Part of a small language model's weights: MLP 1024 GeGLU, a variant of Adam for these matrices.
Each number is 500 + 50 x the weight over its row's rms, rounded and kept within 0 to 999. Layers, rows and columns count from 0. Numbers have three digits each. The size before them is the row's rms in percent of the matrix's.

# o: layer 5 attention output (transposed), 576x576, rms 0.0319, rows 375-383, columns 144-287
# v: layer 5 attention value, 576x576, rms 0.0327, rows 376-383, columns 144-287
# q: layer 5 attention query, 576x576, rms 0.0204, rows 384, columns 144-287
# k: layer 5 attention key, 576x576, rms 0.0209, rows 384, columns 144-287
o375 101:461647485458560494521470540495510513471597426494612492523539498476528506524477491586506603473483466518537490445506509419522425508542494499482552484491544458586487523538512515509454505500407443433495490557434532502465620559499467530583542508516514523566479519503436551484606447449476584405448483563539549530515630497531527564470504440551515434450387486460490548597505500420507458516524561555568545521527537485451480462597518489521622
v376 106:503470529395494492495461507480540469539527448485481583589496460511612511518472511463440496531537472469546527545485551613483458592513432443514494625466573573558562450542437555459457550419462508411500425517548565427505471404437537476555465544477511544549512540510531551510449491500483522543366534436568500465511502462611430413514508419560529501539532439513490492445542520495429547534513512516462487558519526507571575401530598467481525
o376 106:548569499450514494522442503458519543564521564432495487532564485472482561427566580531537454465487536487553558510466467592497529573520513462571468432477511500475549499521482580423486593550522457487512508510544570487425495353584475423491491475435545469555478440551520488438462592495484550515555518481424523531451518495423435427429475522536550382498536505513534479556489455515519450538548390418494516497504533467524540559497648453484479
v377 104:457557492464577561490490531387488440488487474493452505390493465519352473392452589517405476572495516462495442561537404460482467418515464595433439519579429580422561474499513441566440444536536582523458498447454469581539489505553477572534445493438432595515519493525484462438514491467530472565424515432524495567615502401465473493561508520457436578494519533464465412428528539523467558479419490474560395576405420515622504525518493561473484
o377 099:495458534554550493481418531518544447439505442425544523464467564383612554448489597536554501442445508429590511528489485438634538495500533509414506569439458502517509545527576463495562505550472565472455556474544499524609494502465522504547506444516481496526419559516520566404555439504485513507478569391577510523515495537559524478514595458539527508574382550413574396549505533381481480484464508520547532568419514557534580343528518447463499
v378 108:457421517590524502462570389466483482518454483512503579543490438465453432564536462494508466507549514487447558547507488496583554515530487509480417474501576547584524466525501574580549512448501505494439509524382509516529513550481465444510564481467522516401443493518566412476529386547509541606505566555526582491556615502473504629399436556483510492527599458416454438569562526528537460401493428593504600500491497554506407568494470484533482
o378 106:416474467500503499468473528520583612537385499555453490530537507415537494537424501482495498570537489493490440509473454517512479504473525545466439551510495441487488508377477525591550542394427533402499486601513564501486497529363611567510498475513471513486466562464528442499537528549492589484457502434445571514585554609444514508455547400442470455524515445415565484543448517410519477488465409654533549568484518517520520523517443428506540
v379 107:465413538541493486520472536546482510506598535415459466473498466591554458531423438488494533431386474529534494480504441529451514434525478489492452438483431454473412520488560481581510504546546576485498490574489491581522560404475487482531489524528549530450502518491555467422499555515426524487566448462528501561486500504473568584479501524403470493505517447537437540531527430489635483440489605460597412488416521621401476427598443512521467
o379 102:484494529465424527425613487594486494488597482488475523433459546572503514521542471509523544503484457458485498463457451529553499541558462560564476629523438544471521518489493524473500556486507488428533501554491467521527490435475487500528467577498493550595527627446536486572514442559488517505515477553452485520465566586495529575474506584574521500554502511586452505585440522497440554431576514541497458476521426568456443528406399514389469
v380 112:566516423455529454565415394520436569459452418494474453448485553493514545480530537445518563483457584512459569503468484583546482468430468488488444432499528448445510516484534497493602512514476443449553475406544509484447514425445566480477482443434444512531473499504522404541540443560411503468551587414575461465416509531487448486481441483473598445382474489508567491455481512455471492546501401522497549512568519501545495412525480493485519
o380 104:481516470388476499597443457542406485468411446449597512569462478596562530555548472432521558438508545500452443501424484480452494484493389493452555348594544419462471580559470558509547528459553528486469463456454422474488549408476465581522586435418602506502454517483469498492531439438439497424530498565648417521471486523460523429536450567530478514373466517451541504430530494460504566534576552474582596462498465570478457493577498501503583
v381 105:508570464532590494371509460521528542419507459518470548446456431407441498453489465480656464487467533490453545493454504486536471531502558528564511439512463573519549550502470493533533515514519498514591474482473492460494484411549519508388532505603420423564474483563509486443483540533474527551591481481479538502431526527475540536485538521483453490555465574568439516484457471565554586474502524519577589475481575560542499559591488535526498
o381 103:564468407545497518445541505569463525506532486556464566510474503471520479491413481487531538479481400473476518543506506481539462499502412559529484469512454547498481424514454449586426502476507513438460487492485494498585518382495534440437424475537448570475537477525493501557481529517418404531522423433483463492509508483410469513509452516568425473570533465519587586439447519427488542421558535586475482445411520507528558528492525517483435
v382 104:534457525532465514593621583533481469580567484502602541530488522393536543479503532505485463482477525604528454529438479575493560565445566510495519472500557604542482462543529457579378440430532520487561444580516488429529591522472520526612470513457423455409501532520550431565547528457549454623454464558410573522505590514521452527442406450501597458568502503499419453534527546562435486439464504450497429580439493402432566554461584531536477
o382 101:534545519510536484489486455356522500541497492475544514518499463443530476528443491520452502602527502497490424475480575487532567492460594442461471503552618508511497482397464520532444486367494492449546429491487563531528513498521585519503458484574488420509549500473531527565608575446537441463476457437521562439486467489447468501380486437469533519550533532501495468574530309458420414493529505377439447508442494509549485522567526595469525
v383 107:467568520445564510499488478509494406524525447498451441514551511480543440495484517549442547483481450513457551423448514533517478527455515507578541561547560459499515595492384456450514538528514522496472551595549580560523510515570518419492458478535560501398513489503589536604578535438505507481534529490517546432532462422428532555526525471574584616523363465415510557509489508507573404468506480493584525522428554527566478466428491462535514
o383 101:496560526487566496563407561487510482539498457438439478552549488468464410585495410604516534413428486473533500469547496482558467584398471500433584510401546473494489437478428523422374521418532530446486460532533499516449465574457532445588513495541534511524536529450464527473570552402505481561513473525543508494499505489490437507560544369553442534516405514464431573519505577446503468536478526539440474592541529538519525387588506571508528
q384 133:553520440502467480517575514576468541547479548585432524397517459478513507442541521579572565486488460453540511537495483533443560525504573403434516503507549518513541514617499438604514418550437481541538487575565520478506508427516610442526500515431473488421538516510449461428538435451384469572514475402441559525508529493549537516437402430545495457609529500491500485451541468588478503489502478470513516548594456557489476510516554521502438
k384 096:449484429529539486575527548504402555552546406486407505557491508428541539472551480513493522508493455521537491552508543355500449610485481440474512503413438539422492415587499503504543460558510510581433486531486491578463548579440491516534476431450520508472604500523467484531497420503447467467441488503544424564535596472548509436514465456566425433445512573538484507537552476456452434499574433550542622483479536590542561458512459601492493